config = dict(
    norm_place='pre',
    norm_eps=1e-05,
    rope_fraction=1.0,
    bias='none',
)
Each number is 128 + 32 x the weight over its row's rms, rounded and kept within 0 to 255. Layers, rows and columns count from 0. The size above them is the row's rms in percent of the matrix's.

# layer 7 MLP up, 448x160, rms 0.167, rows 323-336, columns 80-159
size [109  93 114 109  75  99  85  93 105 102  99 106 103  83]
[[165 108 108 135 157  87 158 143 110  88 167 118 169 150 144 135 140  96 161 169 120  93 111 139  76 162 152 195 152 136 157  86 127 137 121  98 106 113 127  83  96 165 161 119 120 114  45 114 148 133  95  81 137  84 108  88 192  81 143  76 131  65 151 106 138 169 123 136  75 114  71  94 117  97 152 146  59 129 164 126]
 [ 91 115 151 153  70 118  49  57 163  92 174 170  94 125 145 121 110 153 112  81 119 166 175 160 123  96 115 158 143 157  62 114 142 204 149 119 136  76  75 159 134 145 137 120 199 174 162 118 139 141 144 139  91 160 105 154  92 142 144 130 151 127 142 159 175  87 146 171  84 131 205 115 141 150 157 164 111 156 126 165]
 [154 154 160 174 128  96 107 205  73 128 129 102 142 146 133 141 137 112  99 181 168 101 102 123 118 140  80 180 106 139 126 139 130  91 150 161 107 126 140 218 163 151  94 139 138 170 131 140 189 170 152  96 139 142 169 137 138 126 159  74 184 116 110  91 164 142 127  64  81 145  67 130  87 152 170  90 154 187 152  86]
 [130 168  95 170  97 177  78 103  73 104 122 117 150  89 164  97 100 123 146 116 161 178 104 169 189 103 111  81 101  81 112 113 101  94 161 211 157 169  82  85 138 175 121  93 120  74 162 162  62 106 109  95 128 137 215 170 146 126  97  74 133 148 114 122 141 146  99 151 181 138 144 133  81 116 128 126 132 110 112 136]
 [133 121 162  76 172 139 124  56 117  71 186 132 143 161 188 130 163 200 145  81 183 176 138 138 181 122 145 115 122 149 100  78 166 139 132 127 154 126  98 149 141 152 102 129 122  77 138 134 165  98 127 157 151 104 137  40 107 124  86 128 145 183 158  67 119 131 106 123 109  62  91 154 155  19 152 102 138 172 132  80]
 [120 146 157  38 131 103  92 163 160  71 164 153 113 127 161 209 107 148  89  86 120  86 148 153 152 176 155  89  93 125 114 147 111 157 164 209 169 120 124 119 119 146 154 144 148  99  84 111 135 118 144 145 165 171 147  83  93 100 102 131 134 128 133 132  83 100 169 136  57 136  63  78 102 144 118 173 136 168 116  97]
 [ 80  98 163 147 177 149 105  92 127 155 107 191 151 211 134 142 159 103  59 129 135  73 131 184 130 110 145  94  91 107 124 151 107 164 142 162 106 151 122  94 113 146  89 125 145 121 102 139 134  79 157 128 102 133 124 126 172 150 114 104 118 126 140  86 116 170 184 152 118 110 105 111 139 126 133 102 137 132 185 104]
 [148 177 113 165  65 161 134 156 156 144 197 139 160 136 144 103 112 164  80 124 118 130  96  50 144 116 119 114 139 101 107 193  81 161  93 168 130 124  85 145  65  90 112 124 146  79 124 172 106 104 175 152 134 190 121 110 121 133 104 147 102 191 138 134 160 185 150  98  96 168  67 158  85 152 130  79 101  87 147 144]
 [ 94 100 121 172 112 158 126 161  75 148 169 140 107 190 128 106 141 196  76 120 107 113 142 174 128  94 169 103 160 167 141 127 152 148 157 106 156 150 151 148 102  78 159 149 119 112  71 148 188 132 124 131 118  70  95 202  54 140 115 126 139 179 198 110 146 148 146 171  80 134 146 173 118 144 149 145 151 101  66 122]
 [ 86  69 134  86 128 170 101 104  87  99 127 112  70 108 104 125 101  20 103 121  82  85  85 127 140  75 127 109 144 139 143 128 126 118 157 217 104 159 105 157 109 160  93 118 101  97 137 123 162 103 105 122 160 159 187  63 133 162 144 115 133 130 147 127 158 168  84 119 130 149 111 120 103 133 132 102 127  98 141 167]
 [116 150 132  94 155 115 119  78 126 119 134 111 131 187 122 144 149 177 104 148 138  96 156  75  92 168 109 114  86  92 107 187 121 184 100 162 115 151 161  94 127 171 119 182 155  55 151 151 116 115 118 133 175 161  51 104 161 149 126 111 159 153 117 102 171 159 167 137 108 123 147 117 171 128  92 139 159 103 130 104]
 [146 125 109  95 117  76 166 170 148 159 126 158 140  93 169 168 149 167 105 109 108 155 143  90 115 147 145 164 133 124 156 153  41 171  95 150 125  45 119 189 112 142 135 115 114 101 115 107 165 171 108 104  51 134 122  91 101 144  98 169 106 162 133 129 173 133 102 161 115 114 167  64 150 111 124 120 133 100 176 154]
 [158  50 115 158 187 209 140 171 142  80 198  93 101 128  94  96 154 109 132 148 199 160 129 147 138 147 120 106  40 103 149 155 141 139 106 133 146 101 146 158  95 120 120 135  93 108  61 147  76 171 109 178 172 132 150 127  94 164 175 129 118 137 137  95  94  97 167 167  82 155 132 103 118 122 108  93  84 190 174 112]
 [155 115  59  39 136 136 190 128 122 180 143 125 114 143 146 106 134 129 134 103  92 150 100 110 148 176 207 137 180  73 114  90 118 136 193 106 120  94 105  86 112 217 202  97  89 149 104 138 118 122 173 158 111 152 165 146 196 171 157  94 110  66 118 107 104 199 139 138 181  76 151 130 140  96 154  67 143 153 112 104]]
# layer 7 MLP down (transposed), 448x160, rms 0.16, rows 323-335, columns 80-159
size [111  94 107 108  85 107  97  97 111 107 102 106 105]
[[102  63 100 141 148 156  88 134 117  93 151 123 159 115 130 105 152 112 131 142 109 167 150 125 111 133 104 146 109 190 206 170  87  99 116 123 146 164  83 142 150 135 107  58 112 118 136 127 127  88  96 167 124 101 164 183 142  97 138 169 146 190 181 124 126 137 189 144 117 138  96 138 206 133 136 158 135 154  99 122]
 [ 68 125 167  98 193 164 128 179 122 157 125 116 128 150 109  82 106  84  71 163 149 144 115  87  72 156 109 138 132  90  76 139 105 132 146  84 138  93 109 153 161 107 169  92 119 113 143 147 137 142 130 177 114 102 142 124  68  90 157  79 138 125 188  69 174 137 182  66 122 162 110 119 141 120 114 154 171  83 138  87]
 [ 65 112  84  98 159 154  65 126 130 118 139 144 130 123 164 104 117 137 172 119 149 119 128 164 118 117 182 100 145  98 159 135  42 141 117 178 108 121  93 140 108 126 133 155  96 114 145 126 129 127  93 145 131 162 140  65  73 124 104 132 126 123  67  67 126 115 140  72 101  80 114  86 177 186 130 145 174 149 129 158]
 [102 127 144 129  46  83 111 144 195 147 104 151  91 126 122 178 153  64 140 174 123 106 118 146 129 142 103 148 131 170 147 153 137  91 166  60 110 164 136  94 132  78 167 162 131  97  90 197 182  75 110 172  94  90  96  55 184 129 143 130 111  98 154 182 148 172  76 152  83  87 149 135 239 128 177 103 139 166 111 177]
 [ 50  77 120  80 144 130 148  84 170 134 147 160 103 135 164 142 122  93 162  94 117 125 104 114 172 169 124 149 129  77 112 136 143 112  90  90 141  76 112 142  96 178 105  76 112 128 128 103 162 115 135 149 155 137 159  79 127 180  99 140 139 132 131  97 100 105 159 130  66  79  55 129 123 120 163  89 175 116 112  81]
 [167 102  61 147 128 170 153 127  73 141  85 150 151 102 118 176  90 112 162  91  71 115 182 128 125 131 117 174 145 181 133 104 113 130 147 154 125 139  89 218 123 169 104  82 149  98 118 133 130 141 137 138 125 178 165 202  64 155 106 197 128 162 107  88 126 188 137 159 171  86 138 158 160  90 176 145 119 119 114 150]
 [135 139  82  60  90 151  79 151 156 175 101 106 195 191 107 122 108 111 170 134 197 111 151 164 139 102 121  59 170 113  91 102 129  58  99 131  90 164 165 123 119  84  83  97 110  81 105  96 140 114 206 124 116 125  78 104  99 137 130 143  73  78 122 155 134 133 134 132 187 117 146 137 104 174 125 142  73  88 152 200]
 [157 134  77 128 157 172 143 113 124 152 213 199 124 150 139 102 133 129  90 163 103 131 167 177 151 138 129 116 162 135 113 122 156 201 164  84  67 178 124 149 108 154 135 126 155 160 149 156 109 105  84 140 210 156  62 125 189 156  81 129 128  88  89 107 117 128 159 159 114 112 168 105 119 157 114  84 119 129 125 192]
 [162 147 124 162  73 136 147 136 124 100 137 135 138  87 154 158  95 122 127 134 139 176  72 159 120 124 142 139  75 120 146 141 132 143 112  89  76 116  81 105 128  64 155 123 157 165 130 133  89 130 170 188 151 106 168 187 125  90 107 157 124 143 108 126 148 101 209 101 188 113  89 144  94  54  94 147 144 119 107 165]
 [144 116 166  69 100 213 128  89 172  98 119  99 159 160 121 125 137 108 149 171 169 120 211 113 154 200  96 132 169 156 199 108 108 145 107 158 168 156  79 166 129 121  94 150 160  73  94  76 150 118 137 141 141 188 110 115  99 196 105 168 164 129  74 113 145 142  92 144 137 134 106 131 110 169 154 113 158 112 145  64]
 [136 114  30 118  60 139 136  70 134  99 154 110  78  78 140 147 126  96 107 177 128  88 123 107 115 148 118 153 124 163 158  75 164 136 153  70 114 161 138 153 148 143 120 173 132 115  94  92 107 104 162  86 137 111 154 138 141 142 215 105 140 181 130 150 124  80 118 121 147 135  74 191 137 156 116 127  87 134 174 142]
 [146 114 103 118 137 187 186 187 129  70  99 162 154  83  72 176 120 119 154 117 159 202 124 126 101 105 107  89 125 134 131 112 146 125 161 185 145 118 167  99 152 196 155 127 105 173 151 110 139 207 197 123  81 135 162 160 124 209 124 126 136 136  71  90 142  97 149 172  90 163 111 148 100 119 160 183  99 117 144 184]
 [142 155  92 130 100 100  83 104 127 138 124 172 148  80 114  65 145  74 110 128 153  92 134 163 105 116 104 107  82 113 176  87 184 148  89 101  75  76 151 102 114 136 145 121 116 155 162 139 136 174 111 100 116  84 107 146 134  89 152 111 131 123 128  88  86  81  92 123 131 107 111  99 125  94 144  79 113 163 139  84]]
# layer 7 MLP gate, 448x160, rms 0.174, rows 324-336, columns 80-159
size [ 95 110 120  95 104 105  90 108  98 101  96 105  97]
[[123 111 177 174  89 112 116 142 119 108 120 136  92  66 102 165  83  53 134 111 142 153 118 130 115 136  83  98 116 158 171  89 170  98 108 122  77  90 178 151 130 111 127 115 247 142  91 139 115  99 152 120 115  94 102 131 169 182 123  98 127 113  80 131 144  76 103  84 112 147  97 114 112 138 142 125 156 163 116 140]
 [ 90 120  74 106 163  96  96 117 126 163 181 100 156 143 178 143 102  76 160 167 115 132 157 124 108 156 190  95 210 123  96 117  94 138 176 158 140 135 180 172 107  97 109 152 135 112  80 151 108 122 114 122 100 164  90 114 138 110 121  86 136 131 133 120 145 107 111  91  66 169 155 132 149 143 141 137 125 133  96  86]
 [124 139 122 146 175  92 152 181  95 150 111  93 129  93 139 165  62 178  82 154  82 135 136  87 168  83  86 143 112 167 116 164  78 140 140 144 182  86  94 153 122 139 170 168 224 123 127 143 109  88  81 124 171 134  86 164  84 155 105 144  71  96 123 150 116 120 161 164 127 151 139  93 127 131 116 179 132  87 131  96]
 [ 57 171  81 147 111  83 153 112 131  90 114 142 119 150 131 152  67 152 198 114 101 100 144 143 145 148 131 113 166  43 147 189 123 115 106 104 147 136  71 125 108 176 115 138  59 152 143 111 121 115 152 147 179 141 128 101 139 146 162  74 113 138  99 153 146  88 165 119 146  77 172  93 109 152 203 103 109 127  92 134]
 [127 102  77 199 153  77 121 144  60  88 154 123 109  71  94 157 170 120 107  86  89 174 125 138 100 110 154 201 140 108  95 119 151 162 131 120 115  98 154 151 142 138 129 153 168 132 208 105 123 123 106 155 191 104 133 133 218 173 141 117 136  71 121 136 118 129  98 125 111 166 148 182 168  70 156 118 153 170  99 127]
 [169 122 147  88  77 128 148 139 142 187 134  83 179 131 137 113 147  95 150  77 122 143  95 118 154 117 117 133 156 167 126 137 122 114 190 134 126  73 103 150 141 126 145  84  90 113 129 190 103 153 156  79 113 152 122 157 101  90 132 183  68  98 106 129 119 114 166 118  42  92 132 150 136 151 196 155 131 113 132 160]
 [121 145 108 103 121  97 107  74 118 133 125  72 113  99 118  85  77 163  99 121 169 159 115 144 164 112 142  98 133 107 165 136 123 103 136 170  95  68 115  90 116 179 121 142 139 101 144  69 179 153 128  92 145 100 111 119 157 153 110 104 156 131  94 130  97 130  81 136 112 113  87 108 123 178 154 136 160 161 131 159]
 [112 134  75 118  78 114 106 198  60 153  99 155 111 165 129  84 139 115 135  99 185 101 133 138 147 205 139  80  75 131  88 105 148 123 108 117 161 114  95 139 123  53 152 140 162  49 164 106 117 121 139 146 188 137 124 120  87 122  76  87  63 168 148 104 115 126 126 103 163 123 101 126  60  60 127 151 122 129 131 139]
 [108 116 130  93 108  54  68 125 115 101  77 133 146 110 140 116 126 109 126 122 116 158 129 152 153 147 140  79 171 154 184 146 131 163 147 130 117 162 152 135  97 109 131 145 112 111 141 116  94 179 103 191 170 111 132  82 126 121  55 118 120 133 137 115 168 128  96  98 160  81 107 210 167 168 159 108 130 115 172 155]
 [ 93 123 160 144 106 153 139 149 155 129 180 103 156 140 111  49 122 142 132 148 111 135 151 119  93 161 140  49  47 100 141 149 144 111  94 163 138 138  77 121 160 139 114 106 185 187 174 123 178 159 145 164  81 148 132 122 110 115 211 168  85 111 133 158 130 152 125 162 168 147 115 137  52 119 134  80  86 157 172 150]
 [158 119 150 180 154 110 156 122 115 142 143  75 118 167  88 130 139  66 152 100  97 163 109 157  81 152 129 177 120 149 173 125 123 105 147 129 122 116 172  59 118 202 125 117  74  94 106  85  62 116 129 128 177 137 118 143 181 167  89 192 115 133 177  88 149 124 164 133 157  91 118 147 149  84 165 109 152  92 142 119]
 [ 62 113  65  94  92 131 168 137  90 147 143  74 142 167 128  70  90 147 156 162  64 105 168 100 126 150 206 145 199 168 155 117  82 129 116 120  64 141  91 114 130 137 122 110 108 143 144 171 118 125  79 151 120 152 148 102 126 111 131 161 145 140  91 185 150 165  66 128  89  63  99  71  75 148 135 147 129 123 148  91]
 [143 160  86 175 118  94 127 103  90 113 115 130 116 200 113 127  99  95  66 182 107 144 131  76 142 120 105  96 118  93 140  85 139 142 196 133 133 149 134  71 158 152 152 210 142 129 117 129 154  87 174 151 154  35 146 159 100 126 102 155 130 148 101  91 131 180 187 145 106 103  76 127 108 142 163  96  90 156 101  77]]